{"num_hidden_layers": 19, "hidden_size": 128, "num_attention_heads": 4, "num_key_value_heads": 4, "head_dim": 32, "intermediate_size": 768, "vocab_size": 4096, "hidden_act": "squared_relu", "norm": "rmsnorm", "norm_place": "pre", "norm_eps": 1e-05, "positions": "rope", "rope_theta": 14100.0, "rope_fraction": 0.5, "qk_norm": true, "attn_scale": 0.177, "bias": "qkv", "tie_word_embeddings": false, "parallel_block": false, "extras": ["some layers without positions", "some layers without attention", "local attention windows", "shifted keys", "exclusive self-attention", "normalized values", "capped logits"], "init": "uniform", "init_std_qkv": 0.0228, "init_std_o": 0.0, "init_std_up": 0.0228, "init_std_down": 0.0, "optimizer": "cautious_adamw", "learning_rate": 0.00182, "lr_mult_qkv": 0.4, "beta1": 0.9, "beta2": 0.99, "lr_head": 0.0081, "warmup_steps": 451, "schedule": "wsd", "decay_fraction": 0.63, "decay_shape": "linear", "final_lr_fraction": 0.05, "batch_tokens": [8192, 16384, 32768, 65536], "max_seq_len": 384, "doc_mask": true, "train_tokens": 137600000, "max_steps": 5718, "dataset": "wikipedia_en"}
Each number is 128 + 32 x the weight over its row's rms, rounded and kept within 0 to 255. Layers, rows and columns count from 0. Numbers have three digits each. The size before them is the row's rms in percent of the matrix's.

# layer 6 MLP down (transposed), 768x128, rms 0.0714, rows 47-96, columns 0-63
105:155169110149118111129132104110171191148056118169128083116126102090097139130118101137139153094124112161119130145143134141122110119173115136137152149135128138106108140147148080113108164081169120
105:101145139116129150067121168116160086140113100098116085105158109093118099096203167089149093113127089096120172148121169087078090064140119138109111133116123130120147144137119105151146082058108170
101:158112209161122187101109146129136178139143128139079117137092135109106159160102109099094103118166115067166119139080127123150102112170147112167156179114163150128085169135172164059133141142114156
092:125210118121131171117168129111128086132103120093070176126093057106086106132176152043093072126086118130148147093100088180160070066120134108127108171118066121124120101105141114156085104167095141
071:067145116194140157117171121171087138075121171105142123131142159064107144108161216128124152197153161121173098108138131165071115161120119100107156124161115149150179178138105138083080091113129163
092:124105154124089163107175187105156144124137154156126125139096148075124151114112168126103089100089141139162123120156102152171132106128163162196187137142122062150129158154046120094121197081086142
081:068098108066071116120136169099178157141205223121145148158134182139129126104154159136133163140137137123169099193173121106149137102089085128083154134105156131152156123122063111098150092084104144
110:158194130175121179103147164171190116105124114111124085095103103087070126074108098152048164098137132118145184117141089121088149151126171168111150115087091055103113121085116129080094091153152116
108:176088175113073112175161091136147180122070121164113115140110107161174122108173178153104137093163151165137168101189135148095087109114133145139132088163146117149118201127113168142121103125122196
094:075153104143110144043082086087141136128133177111075097170142129150173115118103140096101092160182120133093137044141080150150153117130177114111132117134118134106174072149154129175081135120062117
104:103140088127144181093128102128142141160094148093125132098080051137146101095146134162121171108102131178129141087104143155169068152157096084126135162050149106096106117107133069116153080144109118
093:182092114132164212117134129111084176090212128163124134137150162155117094144135174085120111095148108081110212087109122117121078133176094129126093150098166094097165131117122125168125069126154103
029:106062137125114099134172136078092071082115113149141135111112147195110132147079133098095128101092139103150122143157113162144150049150094097126092132096160148172164110091140119124120149119139150
102:121158172180217107124111086122100142093116113094166128132110109112175136143158123125120107101115180193075090079073089143136142135130037140078131109105169131131159146155105162154125112117125129
099:162131153183166155083158194089068131159123126102081126138112134106159125127128126143123113093091149126172120013132092140129082139144123150106143144092149087172142190087129169113111115086093149
105:126169117146154107110152162152121195135141072114110227138110101126147124131136190148117126124114113090119081127103139108132075125105156191158098154080125089082139101126102146173143086096143127
045:114108117136061136162165129098177129118068082109149101137089135133147134180144124166147180168161132133122116150116135157123083083119111131087142167167185128134125144184058093056117168157202147
092:166116116143112178094135100134182183127132116111168156136123172100083105115098164104116167114136125112083113102113138114185139074121141175129164150166082122149133158090110106111133098052173097
078:104129159108093170107118155124177110127162153136058105148208187142115101089143183155096095103080115097141128172130151103174117098095153155178143140156107103163099101116094119108121141116089177
095:098190122126124087159125130113095170166113089145144116062180106150121121120168143152152122111138140131173111114126126149098158130130123086073167172169115147099168148156169106153095202091128143
084:134151117105132112103094112129186140121051079100127140157108153157132095115188124071099127145140148120123141123133146088122160108139164119148154165129096081168107094115090131118139135037194131
109:167080141131142139075153084101119089192185124109156137099159142138101131088133147118128119139194096154164017123122126075169158155144120138127144094178143132117135147146138179141186112169083116
084:207140141110088114112063175082124146091131152138184133158056173114107084135139126118143189115086166104065147103139091118163118062109148135130161100159152108138096129124108139111174100113192123
118:169139120113165103177146116142168147145099132148125146124140123126089053103116072095144089192150087106145161131119100126193178126085106100112101205093100097189123091114106124139109128069152173
118:158222173123156106117192119045176123140134166116115194188095118093150171164156142112067105111126138092124162160105092131159105144125142077109164137140160168172106108125130123084188107205112104
120:131112157092099132110137148141121097115200146140153191143069108138167185081098105068082139135057112070155111162137088113145049151174195169150098134084092099109064132112175159109177139169067105
102:100084119165139119168117164095113090121161102117128093062134093089135155120163054117078083094119166127108120123130066130160126083098104144098109158121150121126119085211147073075135122117061150
107:121181206190109102156130118142161077141091131165124131107193165140128115156123127078073161121165136138170156104132112136080160164156114149075148128137152069125096111185121110107144128138166174
112:089170134103070080125085078077168121085117164120175091119173097107126120078162181123127124119110107071143102128138143121067108171175134164150099094177106134146161134127132138049154174168086153
106:150101135083170149153182113133163111123180114116155150176142182147123136128181083048111135143160108112147155092093103074109166076115092120137085087166137081130133144125085075137117163089137145
098:100125149116141131120125161111119154172189118127076168161139198111135101156114132119129062131134135088084125153165139153144150155191183157137152116114168138192119165139135121145152119097099144
087:141126143113128098102151139102169087091093107125177133118147110110081052113140175099156130121106147176131186128105143143120111149160061112138073157159076147086186140064121116161044163126108104
103:127114101164099164105107137112150088148132114055143145090165140099149069100139135124110139116120143099118121136098173116124174148156111116144158035128131096138078123082051121116108099131135139
098:125127127126144205112167109156091117058119144102100145116107137151136146116208132173105117178191161055124167121111111118125124131126147156228143137087171112119143086064111142141118152179129070
097:110135196146177119136085120139117122114111171096110131121129155121119157129090134065111147116127172085077114132125061125088143123188192093136111090063106123150074159107166112110162106131131102
121:185103103144085138165058125109153186115123146151120136109133099096113174096153126083170126159160119137086089118104145165132117177122131177090050153154094105171212126135159129120116138081096111
101:053100115143153105166125125102144182125124204124114097128147117097186111093099153126105137108127128086146154112101166128111085157157091084147090177100162121122103154110088141231144122098108173
092:187083181156100131112089132083122133148164104105134074093082092142135109116081107114093144093092186125059139064131080145075148164114145136161109141091138122106112128092066122100141128054128204
115:101050156155159119117104106180116146128139146120108106072093117108110134092168104147158099090159079130223108155125121112103116159101177114122150109116226090149144116177140105130167096012120111
094:141107131139129091175083132135147224156158140129154138100105121138115099171098119122086123189160169085130141072191139127115129060100090140114112110132121107141085088133102125113153073092156176
100:159129147151110167105178175127069134130153103085090125102115134066117099065158108122074089126212181094108093198144131104141122095138070126160116106131124139152174147102079150125133114096161191
049:065135112173167118103149140158118132090128177116184187116131112107162171124078109059120161116043176086137087123107132164136143145102100152109148161208134181090135109164146138163152109195084130
082:141127081165146101167140102136097167095147084103072125156124114171157151168087155094126138158123143150179119144086107153123096181065136066100083096094129156121127110144115054141183128100089160
105:142182111127113194123096089194157105106129156136078060076134103143162146146101106054084139077197098137093117139098135140084117128124152126092161165131139105080130216119115112173154100193128160
102:103133124098153123124119141089135116105091151163106065111104093115113111197135149154114100157129165139096131129083199126111101090147138183140122136117095136152160171162127069150169137103114073
110:148135135091147140092116109089166102180148129178061101222162159123113126127150166109123180101143156162138131096144095187080166116118121138124217107081156119145103102130110112134131138110153109
098:148133108156116085138182154106126138116169136133118089165072147141134106109178123058182153123153103112179133193120172196123094115120114134136108112167076100110151072147166127137140090088134106
110:145176115138142108090182156099088132116148143126179074125126164140143148187141169168147106105108153067148120104091124106114125139143122133110134096126082180138185144107125160147116143107096140
096:151173112103188146105102162131139062131134073142102148127157170142099084149159116179108129199180095143118146136106158092135144117190144076113181055130109156139110138104069157148094121126128115
096:086118129120135155103054165041133098136076102127121083116182113062098095160159137144127086106121131059139107179107148103093106082145109193078121116097149137183130169135091103139116104134105126
# layer 6 MLP up, 768x128, rms 0.0746, rows 48-97, columns 0-63
108:112144089082092120156124158099090134107125083106121129137154101170151073177108161097131131123113113159158102074090092120115169179135109123097171086180143112151125128159057188174126180190162118
102:148070088126123134151101070168143138106103139186126115114106124139147112146110141111169073110101062149102160161082132098111134183092141053114125106156103101101131157092115122152130111166155141
089:150081062157190108102121080176087074069083121133177116140103098162145166099105171133170109086121121162144136084163132141114131127164150067176135087138108154127105136073166193144088125103195128
076:143149123102104139157045090192161156123070090143120101138181100126166136203132075179187132078139109165093164136125168053151108164080111132106154120133116137074149133179119170160132087163128107
090:069127054058136161136132154120125126172129129125143110100090167162142207157143165126128127114131132144190091090135100110104174142117140120140088166130178130134146156093167120138126115112160148
083:187127115155169101146040106187135148118071172173152096124093095205106099106101138058126112146126115126095163112114180161091204189084142098115166108110103073140128111154109174129092117171099133
109:086160038138127120131159079194078124143062062158142127115191115190165111105127145141100130059168128136123089087054117170155102150081158137148140147142116124133130160128130161153117135179135146
104:141149165131133141143121044152103067110121115127088155188132128131146150155113162198131190161161125145149103136159141162146178161096178159105140141134118102144162199135128120083097100103136093
090:118104124124121115098165109135070093178128152100184131096100130114155149116084172123145174085120125152123123161126203114088090132149145133091115131098155150090066083178111165158089086176137136
099:103115149154115155132139181113115109119121155161129081144184163145110186158128140170134080057110112132136137143121182092090121115135180130143103188096176179074188169133119148150125203150094149
090:162084100131051105117113175102148111077124095092167094110130120135113144109117121095119157155182096150130068110059146161058166156068174126083065087162119126122157141123119113128128123141112152
029:131135105116126179113106118099121186120091122176114081151140090179195144110102103107110139186124114158110117093119121132129200163099169093164147154174172160102148141185138134176132224134104148
107:120137165107080103145074156110115133123158081154174099090201013125068152129130120144125118170159093140142077127125155190111168157140157115155138113104183147140173139147103122175111195189145111
099:121140090174116094113119147130094087224101109164096098156088116136113174156120138113149121123100110128147085099163130159119149208127129127107131180096192090165071170114146124156148138139131144
100:153201089092099127070134096144138117204171162091189100202143098154140105101125158125142107158139084150138151115084142105165090132088124072149168176127104124126093174151095122180097146167126086
045:147126141153098115147165117133142161167107102184116081155110112179121191131118178131174184182150087183092116107095153127130118144104157123121148144145158071102144182113084154162081173205157117
089:115144127097081072110142171170145112182124097116178123132112134167122104129098107125157094138162073167080071100157177069129181117132150099122093172126089136155181165114115102107119115160109156
079:149144087097132117105171173173068127122107103106123105114119131162123139153101176144152145073140084123158089046150210135166096134144123125156068147120172129122110137107093174116114123123116180
094:154101070106053111176099152145103125139129131100141103135163067166076133126141114144130066201171137228111116133157144140123184115105129164169181161148138078143106105124083191175132195167135132
081:062145115142169148146146129208131109142138099112134088128110134119098105145083160119166111133134108161129169106110144068072105144109154139131075126124143165153137186201123141131115154130120171
110:129155117164160149129107073183106125100109098119148104120148088150171136129144160163138165073080101160118180118136139135102142182114150185139099160092113101073150202123064081113122104115157116
093:087105096125205109167142118136134111114030064145113063128134101130106200108125152114171093136085114141104095136123147154090145127110098170089087083097135106154121167183122193114116135134144136
117:155119135084109137114096091149112177153085155161182158138196072125104157149091144183109137193066131181131067104098113113147135109111116175117126085126174169113110157145143112160125161099105035
119:116064135117089087137139146109071130109108069154208104115132149146089156169108099158206142062109107145106099133099156154105137124123145115135130102083104051099112162125134106151120161162159138
123:117087137154101152092134080156099132177124058124118154146202120150110138180121094055141133105104100180116163099051124140133163191133134166097151148140129074109130131091136102148097111142205145
102:158115152089173101127074050171197139148130114214160144111115122120162124113109125139209151099136113160148089158094127104108179148129164093072147148151137144119116123124168134107102157113184114
105:198157160101073141077100106151088098146144130136127132108133129161117113180121077142083178092137105168119101130137063112096122121108085124144091089152155168126093117123177174194103175113137111
113:106082170119147171182113180105095121089141114111114115168130094094104135140095121121125177144098109169137134092096116132089129217077115121113129156131208144137067142148127149154087168138088117
101:096052084111127137135135094064089189183133128125168098179149096153130117157115151142139121136098125136100101115113104123098133117124124126129159066156100117119145160127152169099081120149167127
098:139096148099082152188152094159147146156108174093131105115135080151096136104121076139140117101166093140092084137151205108140147119059105087119077125198164095119119126161142164143070169200169089
091:092112078154158106130145100167156109148136068115147114129119088146098100107119195092086106139109080156178126034158190153165157171150125131147096174109136151160139126142117139147119158136168155
106:128151118109151085129125101184160181124118123076144082152143050142141100155119149131152119124129100152173138115140124138122116113100150078117120167153147125097153167198160160098116146150166082
089:079108152114163166110129147138159146159136137123148087071192118154110150140127071097130117179169102158108068097099116107133185157149179134072087121158160079097127153121140137117123107134063114
094:131121171104150118117071132163115181182123120093163118119129045149148111201115128114096155146139075189120180140114195141150149134094137121133073109129165156116127094121115097182092104201154105
119:103106140068137109121155117116143115197174098200159110171147115155146139130129101114165160111094100129121106110139138120080120192104128115177114086099112137052136154100133125137072134109204088
099:168084128096088144204033089110170201124070070106129127103106119124160140185135104154108195129113089140081128113147115080115174134133081092106077137095130090129131143166121122144105151111187148
088:179147073086093199144123116153091112146110113092099143115114179144154109096139063136130186167120115144200129086136087117049138123116148124112118139177165143104133131158177118149137170119151163
117:088114069132152141161133087155126140069107100153110130145106080174161101150072178174169105132157094196194051151100109173056126128089142130093122118104152183116129157218126108070127126162113159
090:187139113099085126128173089194089168150129103092137142070091126125179110119110103079156189130180112153190096128175143136133146136105190112134110083181148108146107217157146150141112077106138162
105:127108126103161087171128108103149142120119163129118103129104117152144152175079244121123114115095137134154149106144168138119123149104139087150093162142062123079138167164050125119091168128094127
045:068164093091153145159112101114100142179085151196164087154134111138168144192040096150100115151126130173131165082125183121113171120129122113165146142132149135078134160153139158130072159102167142
080:109127167112124070177141147131039133156138162143190134156090153182123132141103170151133154129114124142168097112184121125116179111092206113136117120103115122119112154146114145144123158147146172
100:122133123176111146162065121144091146102128153113153115118111103124092123138121180114176125201057128146106177146135172045184116087082147060149115110172179093144102131111090118148123125096115116
104:134128081107120069132111096095138185121127114151150115178138086151129125126115147086156152115133088176181072118122081175115092142088127141120132161110127089179102166224151126154107100121153084
117:095114145095126112129153119157094128094097046142148063131136039178098151164138142172114126132081133141126138143101140111128143119137117148167138125101158065057188153140079144127109117118138174
099:102100099147085123141110092186100132117178155134124094140112124139177110138116106090141208123119085125144119121118121088145166122128131091070126141119155221125160115177116119129114189162112155
115:071164086123173137138157171083126137110094120069151078168149058163115135147102163130140157150023128145121095125102127162085080166068083160074115096134132125095155162112142131152094135194159136
096:150191059084125095068136169104116132182112110111196115119197131126086112095090153096087140162121096144076166124173183165184165144080105093085128113152125050131096112140072121155107168136102142
094:172162067109110126107122151136093106138130110160162141105104115122160108106090111133190140162181115144143096046087089104142120171136128121123138076197111102125076152159112169154106100139165123
095:130059084098093103092108052125140158164155125103137120149126153140099140121103196198189103168113125152191146038165106118083159202044133125117079141150115195115179159102121100120123126165136134